python train.py --bias="none" --weight_decay=0.059 --max_steps=3660
Each number is 128 + 32 x the weight over its row's rms, rounded and kept within 0 to 255. Layers, rows and columns count from 0. Numbers have three digits each. The size before them is the row's rms in percent of the matrix's.

# down: layer 6 MLP down (transposed), 640x160, rms 0.171, rows 37-74, columns 80-159
# up: layer 6 MLP up, 640x160, rms 0.159, rows 38-75, columns 80-159
down37 094:120120091099120145169114091093167099173111152141175118147157139002162138070100087100118153158104129152157092211148085094139132122142117137113119153132133190090213092158136139125127139139086068039190139149176175112129110162149116102146169140
up38 100:135065167172107096100113104189089088123215207121081136107099121131097141112097134180072204129143140182103077132133127114107040148074116120129092084113184066148146164161121131092121135131121140124126162110132111121153153157125186137165151133
down38 097:153119160193108139084140110154126143082152153127125140073126124107134145090080185141130070153158037110132128145116061141161112144110191169170111072124153101134149129158081173146106107115133146190050114190134134126068154119148121178162154148
up39 105:115089116145084159150158094147100139118129098100163160131130114115104136161132119126140078164142145182153135120089128120126104094150182133086151087168145103167129108143111100116126169149102112125130120184133121153102130118143136113111123128
down39 102:112100136152174128089079058115154137127128134108145069140124124155152132107127067151142135119073190151194123105141097113122175133152192091127126152141173125112112120146108127162142099099150082037078107173148163097166123163130083150146177077
up40 096:133110103167158147097120105077066082106101094122128131096098133158120135145162150131108175159108093125144144113181124117141107118090114103091128118207124136136130112157105128145176121161101058096161125077112161106152128160114093091063231099
down40 100:121152133148104124128152219166121080096102160102124158119109078145113115168159137135118170127118090160119114084137157136184112083101111160103085058078116115149152147179085136149155133121164053112193048153117146075108078097108172134152103120
up41 110:089160088154037075180149158093120134182079126132178119091168123146132084129101109131138137179124147111159091090131106140154118127115123147106164110135161083087079107133152204121119139151114156090146089111181152168100120108194132127092137128
down41 102:139106116139135166083164142126154147175148096120101137124143110084122173098160162140099154134119144066167140100078125118165161146143159113132193135170101107088182108147151110134090193149142168205179141155053164123121131146102148046146074095
up42 104:144106158163146054135161155180074124146060087137107202146135150122096129078093169131184190137089085114132170165083156171112142133146123101157157086158137109118105184112127160136137098106167118118152133167098120120106117133109124134159239112
down42 098:160190141057157054103094148150083113092097140130097113055143098099118095108151188109167133104081130135119134149102150137067183084106142100143119107095150130169109110106105145161181184082117148167123078193132086091107109122040075168194155157
up43 109:097095131090098096207068138127100122087096093079140161114138034154135096168097132137174128148118129093150120135090120113168104061129153099181179142174117137090088107145103137056165157108153132078127053093145111151094117102152112104105143150
down43 111:095135088158093088108156130143108124169094086127142076111086156102159152158217185174180115117124153178067107197134174112148118135134128141086154157122141154045132127133077154096159125137139176102138195203150093111179097102111153143101125131
up44 094:092105198126133092063112095146072154127144108146147102147199113123172122127113165112172131083127169146168140125071197160132093144117107183141107075109182094148123143116202105104126142110103141097156147121075093106075121187204170146117137119
down44 090:124093122098150179076105077098129145081105112119092153121098174091117144129166135185094161124165151146154097143136119099086105127137109052114117140128085173123070099150127105171121104116142166229119106123088138115144118125169106146102116109
up45 097:118080131113118172124163097106152170159160150098091124097124128130142054093111213132119171142092112128197107118085142156138129173140129209153072099149164146084097153178123147150094136141098139093107171096111067158113173119099097163125172057
down45 099:142102128128144098079108091127125082113131138208098182119142135091128120068123109162144147108177192125164083076138112150068068127139176097108127134154127115188153153062130084148115111109156121165144103100170132184129101093125094117154104129
up46 108:082096137115110101165117121155138118106113057147103104120152138172141172114084107176151172151119106074146130052072152027121117148119151093142134112167127177082092114086140058141142153138111093092044119084131131142125154138124091054101173145
down46 099:112119119102092072139162156111155129120094088154159119111159150136099140103101220138100150102136104108109122091158124116079163140121149137101112124136122152106123151095095151186130098135094128145119169163087121175065158196111163151213162111
up47 112:129129122077088087114188106195166108096117096107183150139143095120092093132099149123162105154066178155105167146080150147096112181095150131118096084153090080157135172108073093074110136143131153135154107134107099100065115155154150090068172072
down47 114:094115123130124147157159124136134026155126089167139160105096146127173130119141154102176078160154111055098120091088104123114119094160132069132132116102123153098127089155088153180110117156125061176094101097075173146135193129148046103127154148
up48 093:091114099123148144121102007138135090130148053145080138103110158149160095109100173193152131147141129124129088135055156116106097162153103135149081146164155170154076129160120103103110099177140094093138078161078085151109185073125181126127107148
down48 088:106136166111101085141107103100157167134152100093126130114149139000144104108119108085158193160125154116149158120136122173117137109142083117139117100120063106132119113115138147137109116140091150201106137166109107138166131188124115131146157113
up49 104:113154099114144080115058113145139053115087052123107127153118165138111082105143146118164131180085116145127055098146106138134109098151141149096120110118107055085150132143129166177147166185190181124164101121093130168103110151144153149101115151
down49 105:105107156118122101047053091134117132141116121120121106090128079137099154079120104092145114154143179140137076086143055145156175105157134086167172122201107129164141105144097138124172136129185179146127105163138138132139159102126152124123132141
up50 102:100169114125131113148090146064113127129148174061209120159094111104132125122137158143160163205024123076151110094085135131173115122077121184124152121089133124114129104140116123106107127136142135125090052119084123152142033132182105162120160086
down50 094:140099111075161144147074132150156111141173126175127119132126127000147120127131116109142125148146132161145196111137143105078136098137138120171141123216161095162099143133160131100156117097104107092105172097131150181119142073175095145153160155
up51 099:166147164127120120183134089168137131138105129144081117163066106155202067130111127136114085116115116124165135146164087071142138165127151123162194154142138157194155161118133150140106142123117107112188155117111103102154133097089090078141112145
down51 089:118164105158128131165127071039143122176103163156146113166188086056137173148174174158142164169101067128076079109070109121138109126147119188128099094104103153100146165129133147095129124181152104145171122133150101115120080162160124049074146078
up52 103:191112166135155089120127092108185134121141118127228096123133251171063061120123123184094081141087152114104081104159119125088142131184063100060157094057044073126123103158107087172120173125132158108123099137155129144145082106122110156120146131
down52 115:145108154117148083133150161085147137144170198133165129169157111136141182074137095166118120046159151106106181159117091139119136137126134129124135111083133121114152035118107061108125122109129112144082184110085136154122162128119182207134148117
up53 110:103115148078078125116113095149114097085175077090220119123170126148111105151108092140096138115104173108138094085141135156147095105111187131122164175113113129093099154118137087137132165104218148108141091188123087140068118113156097114089114115
down53 117:142134121179079135137211160158179117156119145132168079111149096133081153091117117102151114103092092104122124157119080151131082174117103121093148123077142103101103113176170173160094133131123052109136099133055154074129147174139138115084197111
up54 109:107166160092128123125078108133117124148116067166070110141116141143150046127092188083079164142130162142090115071152112151180148144170136099125121064135121111110152132102126137147113093109096171135119099130158097113104185105117110114093129173
down54 111:149150121109141126163118153154114114075158121178077215177045121100150101150117175081157177179199127097081093137131076175140122187088129146132121143167147132125151136121083149129073132099077105208070091181079140197098157123101063167145101173
up55 102:054132183130116159040097112117084157138110105170150129150116125114122093139155116093169124088118150080145130091109188203100159095126122119133154142172087114204132144102078141113140141166163168099100135135162139158118099159119069127148143140
down55 100:116077132105129098084112179134123146139107159097141128086118194088201173142104144119186124134152179135146174110168100139174108105143096144129188161156133134164073140138098203132100138136094116170151112083124189126113099107135166155166137154
up56 115:086161154113117077165104171114119054097126080131094115034129167159088143148085110101145141183159087130166087114174118198123087113160092168093141170126118096157092154151162137138132141125122131115076099155186105177122158120106136121149081125
down56 112:089122109184126099110164068113127162124124123053111103121151113104142131146096114078140116108129128084093097152106116168144136120183123108108095147157109113168131097076067096148100086097132143147094136096086150115148108152101132130168127125
up57 119:110072092135113160107171076107131134138114143122128147165133091133165089124115155097149156197135136103059138159164153132107110097107089067134130167086068149180098137147115083074158119145119104117164159155169094137093103129114150117156093135
down57 116:086068097092116108137139149135105156115172081141103106148122150161095120140160184189169099068161157172173109145172160193145172082184129135107121141067066128156122193091148147154076138086147117157110149154145101099163119153098167138211107120
up58 086:087162161129101153089101159147149126207164130100119138134101052107136164115068160122105106084120188144159124090131109077094122153142134158136127075071143114087192159052147054084121090086100123105104139105102099139134170134176135129077106174
down58 101:120135079107201143094117118117150186169164097108176152093154132000190149132103169151147113151103174100194112164143153115111135125121134120103126094131124117126111161130137096166140152115083121070128188153155158140100156119166098120094100140
up59 090:164127076166110125112116085128151124115096121082137122153180106122092136160067081131160129109173226143091158049090111089117068122132185097175125161127131129137124168081111172187050029150114062135148118099194121180121151102127098126120152094
down59 087:109152120153132149128128120122070034104104156129120154130125146154132149112107122099144190173130147072116124162106128141151087111145135099175146140139119108152121104100106087094134139130098074255141139108128146095141142161120158127077132108
up60 050:113154090113126139151159185088164108079121169141098152147165158122163175134170118109141127080163123099110114222147136149110169066112129118123079134098131106070126133158095102089136133083147100225140175102092147117114125125174143174126142129
down60 079:124134142134127136099066094155121129118131092121119131098080128071114112133114150153137120145118184124124129054123119126134102146157134115114116125135148098218112136133134130155146128140127125000123100134120126152133121141118123126138142143
up61 099:090080125106056190144100093163123184142107125146149132150141059156114056112132101131123104108140170149157084126085088086111065162103096161182143113131165106185114105141157156137195134160094123120090142143136081185142161176170169094138151150
down61 102:085119061061142137097125172155108181170126116136163082102152187178093115112142109104159108110119114118172127160143138144170161133170119086073136110191112153179078091165114094111157125134117167101151146127130165123147067106149151114153171157
up62 083:144148164117159076105127136161119129080161147123143150126119123107152156142152116152136123108174157166110172102109150153173119132101125195149086149204149108155053093094164115192109202142102139158126138095061146131102172158140094178086092165
down62 079:160089098078077107150110134087151100064135113146123133167098206057157149097090135141129128130106139116127129082142104144126132140134140090108085088152108118110116104153140141097131100118083100192130075151072141117122093169117125145177148124
up63 094:146176158123149149148155077203163111096108131129142125155137138129091139129135121202077100115119138184099121098098148115197072148190086119140157169145144114132083097150125108090172132063094167101048128144170211136162141118087154128127150161
down63 094:174137146088154126115150123061132142180127154129139133132153113052139178143138116127096106089163112128138119098055117110135096101101172113169176139137144139183148135122142162137130139092097123024133162105138130156143161129162091124115105182
up64 104:115129140196069133161146077105167173135160147116125129137134101128129084165140135133046104090053157135077157134108130154116158109158077135132081082064148094123105122170134163059186095178124122117129145135139125133136151160147126099176123143
down64 103:090142132200097110101097116038105111120131127131107111132148126100104086073110165137163143073110112093113127166193075097167147125149111143141122123077152158143077099168114179141152128147129153128122088111139149144170124157069142121203119137
up65 115:132079129138117091128113164078114099193153077111110121163106148127118193150153125144128121186095162135100116147128121130118167122185095090117086203094135106152092122145128139111137139093103073124138147071148119131080144160125152150137123164
down65 118:145066156093154100114139190145156114101136122086158182110116122112103143151141157193147085129116148086139117075094112129185128130065141152120089182149161109175121113118082126149156146121112137083094083121162136170152147134157094179096056103
up66 091:153114143186163119108119131150087155116206069185085186115084118121127162134111109077089097151101188095137081126083160143117125165128137159125198155136129128152168161088144161126174097142166125131120171085131215119107099164079147093100127114
down66 094:091137079156161095129206106112051089115149113184145086107140160074192098152146150165186101169142109077115157105118159166185144151110101154085127135129113094155199172159138122130163131193096142126081183124167164156108152136103138064102122165
up67 098:128118072163164104153137101126058145112130156185117129154096150124156107132084130159107104171058070140127104075151088146145085123166178150106165160082132105149177129165106101126089092161097113145109130213125099099100126113139073148104141119
down67 096:128139117150106097171152153050136190101099111139158084122132113199158158121074080108142148146108119105097144134095156098118102111079216059178122166164118086150130120155117124104146120095162173160123045102109153096146189109113113145140145143
up68 108:088122090105122101133128082199179087070130150159164159126166105157084046137108159088155141115126141138126139126173112130112157103132075186122116133200104070113116173108192089181137214197162136112096096113132089112102164120097160062156116152
down68 106:133134090155078126168094129131142092129141168036135107072155100103108145151106096094106102099124131112158129131117087079119176102142124112179104166157163102113094136153134123125176071121209167086119098093157124099118132147121127130163088106
up69 092:125135117154115141053103102074182111103196083112135147121088109123157134117102107129142113093173146162129078100133170147155150176141101115109129112143117107148141111082145080089126173087127071077067084121123160133123142109102058070170117143
down69 100:106099132092163126196211130124097115064171059150123124123182123073151152149121048113124098122157162151086156188115150142165159135119114128133103115126126085087192138153125102120161166148050093111138135159120148195107132161118097180175086089
up70 092:143137040137095112178151156088118171138086068161121151132171132166111111138120153109154122125102151146143127119187166137096083131178062111182147111130092164163104112097119109143059116074090139071158109145124134082103118168087124125178103101
down70 091:091191132126115172119043135129102095130074134143120098111111147164132102126166145097102135113103095138121110150119103148142107132146147100145137103148124082180102185084104200098107138149099137086153104122074106137134083134067191133146136083
up71 090:137217058125121118100170190164096115106129071144111068110073120117109116167138131197127108137150125120133093176156071150124122171140129114098103111111103140108171130098086119133138148099125096164167157134096127144119091102121164161091129114
down71 078:100132096184160142097067127125151120177101165087111125124132123146133077144083088100159145161110165141148153119093127164106120113130110144177167143098130120184110138142167159146075108116131136127098167127124137150120132156110125086089101113
up72 106:090080120139107147134163135105064121089162131091133132072130163152098069087155145135184092082125131143127176140041131140117139184140102101108184105098211114080111105149117159128165118162090156075142108104115088124174151107154129110128136112
down72 104:147170078156144164137056117112137076083140119169185110189131108168194127100070129120190119164126152133107115189121105114198073121102155130100083151148171109097124158172137103106093091089137127104111122112165156183183124075136172095135200117
up73 108:066092151204098141130127122134170076152143080140164144099105063156178153138152109117087098125087080179110172023159141149128140162159155179123139112160175084129094091066133180157164146150093106121135115103047160129145129134163135112110138112
down73 109:131120050104120110154124186174152118063130155143132139111135081124124131085089095117133173195082100113092147167180117132149094123115107157114115151177113082144138096183087117091107163134141159157063137226118143117101158130136114107125142115
up74 109:178162143092130140117120138116067146139078156116136153156124120164140082096174140098158129172169127143164052117090087108147119139182083185104156106108189096165155107174103125123139133140108109129173169129134066173064102102110129106118131105
down74 109:168125124159123153103147113115151133110117139115126071114094134183139178078144170151130152135176070160043117101111105122106126138161090154203138106112155079180149181137157105160163058114105139055119116159080129140142073176128119114200135084
up75 104:076118165096124121101129146100119112120152166164081170110090158121138125128121138138146104118076137121165123131094122133104169137168120190096194154141133090088094166180163146105148051167090110117174161116104085147172116082126199142064130125